Weights of a small GPT-style language model, trained from scratch on English Wikipedia: some layers without attention.
Each number is 128 + 32 x the weight over its row's rms, rounded and kept within 0 to 255. Layers, rows and columns count from 0. Numbers have three digits each. The size before them is the row's rms in percent of the matrix's.

# layer 8 MLP down, 160x320, rms 0.144, rows 0-159, columns 0-63
100:157128118187131129068122144089145144169143115156157085095102166031165113168149089085114132133095163101197095078157127125077122117092124104106086089097125079178143177133093062215069113107078141
097:130155119114106096131092175146112163074130118102170088159152119150090087163105131115137153094078143069167135205123047170135121139103108101133111124158180119141089119087074134100078110118188124
098:073207109161159065185157164139132136142120117156104108071094086165083095119146102182104122198125122134119096182126141148135152131149088098186107113103168079101050138086105126121141148119130125
086:096128111141159030087173157178130165165149172127054094174145133090126094139098109070144096143150099094130078123124166120102168103100152111080167115101098169093124131130159129191128115124111130
103:133117145132143126121175144143088111068127146064091120097166137143083105107098136104067111160081132087127136148133153122145143125120115117076139148142139142149133090168169175101111063144183154
100:122162116106130186134097093081131157082160141102173106083107096113203132152161104143152146101124097123125169068204143143160154153138124094094157141105174100145119122135015180109150135145181095
097:152046136120114123161075149160049143196090180135117141147132131173139143146117110140076164073115160097069139135150095142126155165136100091131093095140106123171121129133144170064162113126076100
091:192153149128134094138105089139166121114133213141122173051142089134077071152117134118147129165138133135095129166122113147066145137100060150142141166146144160138134137136111118085085099143069148
099:117150124123126149130110166183134135142119147099080113135188082107110137146091188147172133159090105185118174144156098097135110104183131169174127140151181116130160106134153102127084187173101134
095:123186120109166116125091167126142073119087154065158190131120188124121114109177138155132083057133145085099154099137168139104105126105163105134108157174140122127168122117129129127082159121147065
090:157119139113180153144098138093106111089113087152031100140147195133122117084107136136146145158151147163107120128126138189172155162107119128177144107158162102128064077123093119119159093206098124
094:103101130138106081140139112071116070093066104153158108129147169141151125072113171110123162147098207138119133160146123103102121093114153180136101104105133118094149179149088144119135121149132135
097:125113102139166119155179137160113190176145179117121076127074109143106091115150100164066135104158073168122093158122162111142173085107135137159145072132111165142145131090169100135158169101123170
099:132172158068103132132151171107159110161140154126169155141143161131136139183080168063126075086152127129139105152093102139141167113141105181142114097113099148124079122093115172088129100208092144
090:131102127173136113141124168079145128078136106135203114175155091135098095183087070176154103149105160110137123112056099142178126080144167126049095083058075094161131110134172123100121106111145132
098:139085139143114145152143126146101127155132118084139107081111105054094109162080118114111165110096128131133099124106144136079159089186127124147147169099143177085067135119145144102154129188196115
094:167177140116113126144100115113084107193098109140152118090091145120125059096161096148093102153081145065176116106119176101103125163080089110133109145124102079131152146163158115146125137127112139
098:194121154088113118094155101120140132116150129127130156079140105104138129090154122163143096147157117078116112088106125145136134200089119117143097148122130153183170171151187098133111144155123113
096:154094151153121161169131091180161156101097147120081071103113085119083086143107169130116122129149119088158114073158051104083149127086088166124114086114133150164101098017125144128172089138178136
110:187113118120117093172136147140111141106107099079138080207140107191159102140173104124147136066179148160164160158128171143140120120098122104125116097175100114082107092162160125084177149176151150
149:163148122101111106100121132138117082125170117179132165109162083099164143096116124135120059074111179091086078142161096192100142130158171209112115171115100151086109120124130225050071146176132134
092:123141113152113152185130076124119176117126092158146132119084146132177109135132129145126128080116077101125088133098161157072100110142086149159140149099099127175141136081148119136108163135089136
097:093147161115175178116093178126151125130131125072183146118151104145086124155114124090103171126106192127158131142147129134102169082167129115096185065175132104148168107080207173194115092186138147
088:178135141122118140090154108110129079117174141119111180159139136026077081104136175158147172123087174112142144185171177175129148076130109123178093159133085103128135123110092096164148136140145067
094:131185135137198127158128136090154097193169175181100082147125084127088140120129152122051103124109195117188131118126199140082136148088105188098101076080149149100179073113127115148133132084115113
098:122130128089113099052112139131145133051118158081072119140150158143139173174127125107129097142122139113113129137083152062133114094172141178122166109124163117122160160170145112154099133166177108
091:171149136122206080123145096175099145079124136100125124071150161138126128091147123131090086111191130072146177153139118085108141142119147141156152096115100161168137129101083109190081166163170158
093:147167145129097079095100100141130139151080097179053138100102113137119067110178109089122115167060153170142100094104173152113122173130072113114097109115157065106126135114157155085065086107138151
094:122148086150156054152141189077190156166104159132115143135121117154232151098187111192079128123131146107175170178166121138080121093156164159150100150149160169134129094189115145053106151129100159
096:127160076112143192127077100119149079175126102127078109083158154148134070062147117075150064117102179124122157063153192140127150114136089111138109183125147161136155160132110155136101088164141106
098:093146113056110109142136148095167157117101188145140105151168161153099154087104187170164133123099121095125156162092097166107159132107112109081166093144104116135154139107151100117075124187125134
086:132148116123167095135111147132094137146149174112135114115102070132076152124087162151141141153181150138098137119135145132185080115145162075120100148182148129151134069191140093102096113121113139
090:111079116073159169123099162153171101194120099144139115203173129127196132144168105146118158140088123077125112132126115113130164127183080086175089100154140145111153153135058093104150078122131114
100:118145102179102206161094109099084157134181155140096120158117175141127056151104100133094182096133103118147136075113089078050109134095133136111160128107098143130110169085082115095150095085189089
090:154106144085138202140103149076116136158115146125101118104187127151107132090119089125141108177138096106161126150194121114202094073180134106122142137080110141097100134156104135156166123099183100
159:099170124109050128108174171078184168105117117125105159166198146096112155153144163110122135128152120141070060178169137200151140134159144098097153160122133173091110135152133171098123123179116115
097:078141086159143182133140128138145063188170112166146057081051176117077115135164102130125124118169139176119135094195107157081059119075122144150143153137104134112167139122125148126159089142097071
096:110114130126171119130153168149168094151144068104193141178105177107113117134088167155161137176085112093122111111136134089149104176143151096102146137137102122108094120199190129135139110107106124
093:109152149147082131147114172102144124113205061154121114150132133129121076090121122161132197084157118170149152117127148143104072126122108109101179096192185110131140155123112190206140074068103139
096:145112138147191086129160147150157131114091187177067157156164134097094158157199147117154059128108110125117152099105086153118124116198073131124104115175102161188105130111146106131137069095148114
096:152111129163180111107103084148125142159120137132142140044099099159139089119172114146086089105146182123160179215152123146101124109108036101137133146124085132121146186088070188097143126154112136
101:164061134061174137096154084157117116103137181135110123124125127163184073140136135137098113132132153100142121100129159119118191159149140115111151189132120127172158110171190171164128156178082102
103:053095124116102137146095115167148137131166136070164183087105191124132172121098093136140114142141119113140136155069118113157087090141126118076160117077108080178133116102076067147126124076143097
112:134064121120040069153106147117102155127086104040140115177140146133100140234117176149128162227155143090124110164169089178135099119107156145139152109116166157161126140035138059141128174166156104
096:185124161091164192099048155175083128126087215150138139124129141064167110154065174114143087164167128097087133093178048120184134151116148121096151186157111096105136144109168105144119088154082114
100:093112139166098123122074063128116146110096166135064138150078114137080097120183105122089077100128158073081162084112092152116086110164172130190115114110158140122144121094137122124118127126131123
135:157139166143146137098112148152123124140040104096087114140140140122112112157113147172125105170146126104116011063068124102086102149128157150145204153140128110114102145076125161122047103103143123
096:154179192114097159091113073150174144113145105160136149122125100150169110099144105159110126118081194126121124162142088138138117083166121162160080149154102138077181118151090193108114128109156099
096:132111128132133095079109178101128173198131090112143194103105156117160115094176112133191091099123075122117173112158166141165194105099121169128156160092103185034117143191126141110187060152091106
098:045147132119116127066129135071110137180098160139147085102123095180153130130107138097112125131133135103136094143164084142069144196135169190118084096098108130068200119106152164077098165114131130
089:188136162064152094146147161127171100188142132158044144104130198146189147108132115123151122125067134190167142104078119060093123082083144135117127142080148153194174096126108131189121104130079135
100:101123108106074116075167125128181136168166116126114210100107102135110113111178156088093105173101114145160131132075132143138179107144080115142087159126101123157214159094173191138160141127126108
096:147072185120155130105163109107197168138111082094220130167139134142145169176086116102155140084111107126147100169171079136165066163177158137145111106125166118148131113118132148123154098090144167
102:178189140123122161093184147092100152096105107099137111082099202134176145139164145100062137154120102126060085162115079123224063164093139165127033189078113143171109170138116102112099142122120138
097:152146158139095129048112150131092098175123112112125100078099087135140140198116182138091150136135141095101155174107085128070143127124166183120097080117104064120089166082147136150146086135084108
094:097089182153076075112164135164083120094118146155185099138103117141123142156121148164126067116149149148103108105131142103083143103204205178091168126107066086118163102185139157130166162070101115
097:100133060121160123077146162164151137132079185065141111084132086137167151108092132123172162115122162132062113139108117157088143145176075191144121099091151122112106102121138127120103166102095135
105:125197142161113146154130145113134036106176161111107101101108093129118184178087186072104122144112118161163085134094140053096141153100186085105123107141147108151129122081124148153113163124092152
110:131108097133123148188111110137132156153255080163083175104104125076144075091160071097141160081128171118141125218145174188058115108158130131029104096091173138166133161152109178123153069155146111
094:161090158134112114198160156140139168105142111148105174152169165134110147133122123167170114123121110115135160152096176155159132133130137129151116163117135101136205151140144132118099168157122145
096:161069129128132133104148089120131177141161117085142195144162124164133111159161112086116161154158136195123129137093148169102137187128152077107093100153126080098100143124157150151131183126180115
091:175135147187197108129229059096140136163101083140126155107163116099146144114107134115172156133123064142137083127115121134124125121107124120073070073089132111144120150135166092143135110148135070
088:103139093113075078151138113117111122137139128092087173127166130090126091131076088120107159142097112107097177125122102167128120125163150097143137107157127123136137115120112119116151111103157101
092:142087143039088186098122133094097087102098121131125073095054137158104150099151134151106075162138125140108128169131115144174163138122137066232142112163173159153163128125080092112127162104164107
087:154090173120131162229133093129149165131105218137154160162135054132114079093098108104118088165096126147147121088139134137170142141122137172106059128075165064116075106136108091115115154156073115
093:099174180154155131147129147134181111194109168160148154121166122109162124073080085113147113106108113104113159081125086081170142111134059082145117148109078092153122139126097161124139126123147132
097:098118101176139133137140172142110106098125154071137185091136116155044099131123122147172146134083118151128123121148113147105077176155091174134111176155156095115113102112145122133131118115102073
098:156099126153146122057125113110206070136162140191161152133156135200133137155149070118086154172142134101126111133155099126127089196170129046136101170106070152119167192139069173100159112076149141
099:165152108158125151141135117149140098169155139147149155130068095153122131053199141126118120132154132151164167090109179158107088198074145149127138158117086137138113192149064109237187139133134094
240:153088112165144148106140096148137105108103098054136112111092151134150114107126116156166137132113132146174228090044147076159096094132110151154162120176141095143122159101204149133064131133155137
095:134110161135117167083104126142113095110129119126164164090178107179101121142140115128061107105105173165111142092142134139090106098079088100135101158152062093127130095160112089077081095145123080
095:127083118214111095082103094120109131085128108074029170083146091145133125068141102118099104089164098108085098107158135157150095163158189150081140083084168150109150171116083117169127135100180154
100:100113104150131082137111100104125100134163114096133135101078114150108138131120124132131154195135118064175132091097133118111163155132138128164130094088070140084168070104138126152157131091113124
099:162103139086173169069163130095087153110130085116109153125080078118125119143134082118130129149147133180124140169125101133137168127133148125192147182046117093141116129089119109126138083181079098
098:124146145123131145187099086127124110131155140120099148068145074126070148115140119128096094110150137095148120143108074165147187125202174166118121067156091142094102138189101116132127190147079070
093:191107117120175140127149135138152147144124129146149073050140105137100174109161206127112132159132189165119110084152090091145128140167115148101138187115164176175112078112098118146145158193115107
089:133158106138105116136185120138089119101103070116140128125152104150125076130159212173135099210111129148150108132080097125161167114122146140145147152114116197162138099111165126106045095143138161
116:135112107175135110197152138142088172111166157181182101168132183063100046113149098133106130128118148121158122128149159156146139113136108089096126119114142131167139104134123131131108063107100162
098:146097109160147130210158119192105118100122134149201167122092115051143145088128101149184088128115097109082141073137126108168089146121129176142144135153149174083109101116102073155120124139115183
093:153088159020169147126118109055076147118101143153140124126138158135094094151159104119185143141137065146189144115088074175086143075123073124141107114104172105159165123105138112131130098132099123
095:114082113142155143134101162116072108148173139110155107142125126121078097057155090120119123095123108114160134133154177164110170121174151149149185115141134148124056028128116147089116167168046157
097:142078125097078084134193178123083105117080149165146107169117144177136111137141172135129144102181124193116161131121177100193059105109089108122159162118153153114149121127153104155154139122108097
091:075095118145122120095172187176085138100129102153127139106139130169114086180120145129130166133166034211145137177178119200163132194142107118158101170082111161166122130127077127174177199200137198
119:123096128148158158119156103056171134185115110075174154126130149142156101147092125109168115167112116126134084137093171126159117147093103228200150160109177147106072112048100073070113103138153152
096:132162132209144158168116095116126077192139146064094213191070077102100156092121187111175165096057128123138104112100141121085124169084103157117091159129151138118129106164109146148139129143077080
098:095127173121162181093121115071152205141147136134120116089112069138122111097112153061152171150203125154119138078104121107091129159174144157152114149117169144203205101117113128104098198116114181
091:178146114166099129073144170095145110180124108174176184154144098129135120119148162124215134207166144112128114149155109082075112155073128177128177096175071116112092145153181159103184117122146105
097:132139165145122098107085110123104219126080158072078182128093096153183113163161140105106110175116119090177135171155136144074159099120081148154093122113099140136128105071174137075148190104161105
099:143170089103153050155124116123111156079121100100149118087155170158158139102173103107126086156149098125103111117151165119113157140134114108081129194132210130117213122171124130137190170152129148
099:115132121195122127097166159165156107148056113044102109094108158107147151130090175091124115151131145150141162086117174173108085133107123116136110162138148144079161086065115055165168075109142149
104:087128148089135067084145182146159138088135160134133093138123138128131087073111132197083131125164121120110141165103107144135138168084127147132112200162152094136078167103133113148140167155104123
106:125132110132111068101139118112226149155127141171177135145080078156121159077141077133137158102104153173137117163116156138094109150149075176116144111101106111177116190159112152144088189177128109
100:152146111078067122153066125174113105088130102117122178149132158155151136188125123116168153100130150136112149066092087159141145045095099166116113177167223135070201130151105112147191089142159094
103:146099106106124128109101128127165078109177107131125154147121138126120082166121089092098094134168185130093103143192115150144117100137123181097118115136109113099103126110172152116160073081114116
094:113097118115127071125130116148134136105117160087180073151187168074084057187166156166155147173130150082176123038173149126126119101158129043104174104078149126141124129170145168142184049160113174
100:113079157120134056090163106174110122140090101115131136205114086169101119111116115159167094167201060134114155119084096111142078111121169101041149112161143046169062145139169143131111183133128090
094:091134140119149119086085103105159090154188121127157155125132098141073101077190180142150059126172068080105099146103114101100113093058080179099114124116126079146107085109112163119107157107155082
094:107121108127128167091110078092127127170108128157121164134130151143125152126214125129197137128115104161142101105135143130187132111129100139159142132167160083134091127093097130143164135149124125
098:145104137099077070150119124073108143176131150142144182085069085140100123118119103119105096160161136108088124100114107155119122120108198124120135161095123144132111185120184117121127174067111166
091:107150139096114136168169138138117093109125144180097147151061148154148101070058131091146129140149128171163162083172063133088097141149127131140146115176196155117098167112096083159177146100153136
089:202112143071143104134116190130189142110137153177144115104179062093112119096110153148141157019095171112093142079139102145144148076101133085111160142172164133131120181085112158119124088152158116
179:119131101130076099168125156124092113137107141141122117109108149177110123082148133135098156189113093121157123070149092149086094155124124154128094165131153149147127114147078190099159094123058073
101:047123095163100122134102119078099116117158124136089187107101116168159122085131128155090091101152106076093089126095046138139129129110148178134220115182120166158162114104133144135103092167125087
102:143069111124140115153113117098119114123141128114133095161128160111146068132121126123114107155097066140116116062160188114207135151090177112117163115096129192132144125139119090161129175094141199
095:182100180118131163131131160125042124130152166147105145138119067115168128102129123155047092136080103139073111142147147113137166175150162119128083094162120100162099107091157115117104129086115155
096:132157171134103135095140118155087155085090127112132144116167182122112151129082131087113148182118144116104142097118116095087111105163130135156090191083135170161108115097083125096111164106139099
087:139131131171170124129114154129115148148139113059102090077168182104151132156153139076163152156069101118159142176099148106037210173095146149193114127084173213173116113123139109152138104100133173
100:215126144129048163142127128108197118211144156108143149177120132142097109108098074141116141132097105103137118113158073044109099112134158114061156154083126145087087177181143131164165173139133159
097:119163151134140060152122129061159178103089036109134125210175141134174142150114100101198127121121165135184125147124112098137138065133081080095135180130140092174100130178151078057131107081103084
098:131193136183127100146122127088144089166151165146180127086136181112113167099099153125130060160189147125140188175155110116154093141125114109114119117119116079136122141149107133124106080093141112
113:089174162101073100166139131126126144102132150092106186146128108110135113157124150143117168128149102150113156219136161107101128131118122097146126123149149194113162088147186148141144110076112191
094:125105124162138148124141120145195156159173195129115107165111126108118123068136104186172177161105083140152117157122084143120131102174150168081073078094080148103085214143111129168197161093143179
097:105177111085141093099094123119112098129103155124154139125165046086079154109180142107139180155173138144120146154120139140103083188086113166161142180143132130114125135115074095141081197164130186
095:131178092070107115108147139101137118133214040128086184133090130162174108111151110145166157151118089120116169110130151131195136123177125126141118134091168122100100139104092096124111101103100120
097:195138110154175100141173169048114127123133148153171173093138113154167134143082160155167135103172164184160081115121155153082125116098089184152078115138099095096149165141141220108188156118123121
100:081190120164139041099102194095111105126100148080114144141146142159146161153175145133116153152159231104127136158186079103125091102080163173144166116114101152123148124136145117064104108151135095
093:129156050125129113143180148149121183126100105158136116077123084199127104082105127105090159131111114195147109127103174132166105125095084177125101124126153147106098114146104143155128108207149128
096:146165189161163144145149134107146109141147199150124158125135122103088140079135140104174122126143113118111144150098138148130124108209141119154114147094104178114175107145095154104103160126151192
094:139095120069151146110168164122163206156160187131083080087183123146103137102081124095092067175118060165159115114139141144095150131096116137101062108121111064091101134152135099140117127102076103
106:112134205117118114164179152162136102195091187146119151093133114162122126073111124096109126128123116138115123126149099133091072113170107167251112145132121091111097120083143161129041172157157168
093:169073094116142132155125143071098116142125080104160123144151112118138168117163095156080151092107143141140139129107132115178123130144228092082108107155151122129129080100123068116125160125095151
092:174075101138157099170077118099133109198144134125180045199117119116080125148097156100163101108073079156109138135190125167079136135129099102095191083143152168148165072084102127177146129168143092
095:100127109162132128090087105148135169112125116145174129151077137135113183129095044151126133144102093143178115074119126134125119119113097127113126162094116146161123136127106152119140104124090094
093:163082144129144139121108096149061183106174094150128129071130121158127123202134139118064134152103157177124077167138168072109176120044119190088085140102144134093084142110159105125136154051156178
094:095144092110163057154118094165138134072101112163117068151126075109118122177107145151180096153174084134156136053090104102149128134126136115169159096095142120221149134137076120157132133068138115
091:119166141106105141168101100029140144078145119131136162151083081152102113115174135101109149110178155129149118151089125108114180115152092123170136136115092124107112120122084114141162143204128131
098:170152185150129114136138103158153125128099112114149110094129128157163159194128183147180131165137166157166155172148082184104152105109112167129113131147173106114109172109155132159133132177185180
094:154200104171101181105100165128142140160088123068138178108122166199157187175107103136173105057110066154187153146128112129121102145156142090073123039143138117048150126085142137144184070080153091
095:082160095128117135098110148135137117108122177134117120107106152112159113145131098103097161173137108098163134117177115118133124146141114153126149216122134118060103141111115097181159076112190120
094:112095135158177147098064158134154138111089081125129095144142117134141130085025081159096180148101108081124181164100159077204132145092120113106152113113093175096093088169107102166063154110134179
098:092090113124124138112104128148126226131116155065130131082136186088113150173127151125076118104123088169162107134141167133131141115165135102184159104091135095174139085144093080092127153107151152
096:120101140137134109091072110127130087117166101126150079138094063145106098161100098128166092146116191090118116077113121148146147121112086127107101148184150206133108119127145119151181108172060152
091:142102129142132112104073144144123139133074147105149122148121115119156120130164095113085125121101158070116115134110168118100198116089145159136085059191138103101106053128154127056115155140162161
094:140110089078169148129161125160101200121084203115137118093092195141183213131138134149082144140125174188144126113180133147078156087086126096111117163128173132144108149120071150020144142117062161
089:109115137132142126160123178154116154142137153095151122125153162184106124067139086152182120094136104127106164110106074180136157183137128123135147149160164155114079114085168121115127135106139129
097:119118095124136082084147144097089161144117116112160097127067181115114094148084128110128181183119138162160080063170099139098131127116179175097109086142152114098157164128152162129170121141070097
094:135115116146099104117141055101067120081112079142173152182141103050146126094101124151122126152140135139110118162093165212152107132079151129162153134104145159116126141167145078139120168110088148
094:078145106134069122141137140130128102101101188179149166127187069150077113127176118089134064084104166135110130141085098180177104106147167132130159116176118136177095137145097159114123145124113114
097:103119131127154172108148120135198123116132115152167104133099158161130088169111121098093125111128136176141153115130137160086217098138118141197080134124132109165082143161138170113109055091147130
091:186150143140052123137131153131142091133134101214126179141147105145095113146129131074125074116115150126070134192140138131151093145139173114158089074162123111120105156105097119132083192158134137
093:054165149131105169110073079129132130201108102108149135079144119185113134099116121162078117115129132113065105126132110140149109093163118158140174098139070131185118150145130162132089180118162105
097:121127153170120075074170139144064112154112119177081110143150115143071114126130129096120081131125162192126111139123174105097077146128069173153163158151135127112091160115123185159117142170080163
091:111125089129127140076131171170115105147099095118141191066136104153011111155139149141173106159080172132165156061117159146120096156149127083145170116184122136101077160132100177064112166050119064
096:133148144168056121098170123103163108116105099133170132205152117183119153134168146205152117115134119076093124149113148075099193146104119125100073136107093103168116086091145100104113114201087142
096:151115174152109155152126108114144110066180136152174197090148129148157114134101182102152108134141081122128141145138151104172060041096090119134203147139104172164078071094145118075107084099143101
093:133137131123134098151073168112147116141160191152120191151127104147175101094106078179168132088113143088153111075112164098111121120113074112148085165164111172127136178082148109118090145131102105
098:118138113078092182122126144098197094115151119140078133155149141136100094115150146143131079158137088064164134125125208098054157155124113165112005154105160154112172124171094130121063162140146169
098:120132198114151091085066122145183157165147147123150080158104162136203073162135155043140193147124150115124118092139088143144076116123151087168164104128134136118172066134127106072111147147167167
097:095122140129127127080172130123100088139136079122100099126172136147143152108119115053095084100137088127114117185114119121214144119121088135112087176109091081102142118110223134087110107096156087
100:124145112175123149120142091080140081139178112090179137087094126135144074142094107138109168129129128158159142097133161101112090102209097192123093136124132085063067116123093150115130179115181135
090:124115171174127129146148119083139144164137145213112118141161111140139081143157105159161097127107112138094092140134154138062150070132143084059102113142096119149161136133143125061078120168114140
098:128139129100123089158114134104068137142121094180156168057143077115113115090161118150107136121139087168103138169197136108066146143129184072127084152090101149093216123115133166190117166131157106
099:114123114126122168105104195127087089116147091138090170133099165132153114114141137133124115112173137138188177159111027100128129079139130125112184056088116189137109063112118154135118170134144053
096:149178125099085128185146160162179134082127107140128131110100109135084146122140163156135173138158150189194128080128129141100147154161213138102197221155136126170161173145122141129169118162100161
103:167155127161074122135102137129161106085141172148146081143100144153108160131168157103062098093083154129121108151075076107172101115126164146152113148054108142106128141085124149139125177151172146
095:149128094125111085096119107139116158175077185163080135079149113115084137079116098131100146062102128085107134154199187136114127081122127109098132140084112101116103147103115124140141153127136094
095:057156114067130134139132089209101151074092072083109153133166107163153137090162164167125090093137182141128131091151147133131123122196128096135126096113128088154084080152093137141123149111109098
097:102150122099072128114116128107124106111144108183118236163169108086135148122120132164193170131086126146079135142115141150092116142154153189030127136151157144116117207126087164065158107163132151
094:125129061107182166130097057087150066111166102120125121081168189175150147136129130093160165130155106066124169175117138071183138089129061093165142081106141113208119130091098089178139091122084058
094:047120112126142098121141135166167125105164145139177159123084133124154097143102092102114120163121135175154111151150147080105165103097133158156101085144118117148093090151140185132151110108173098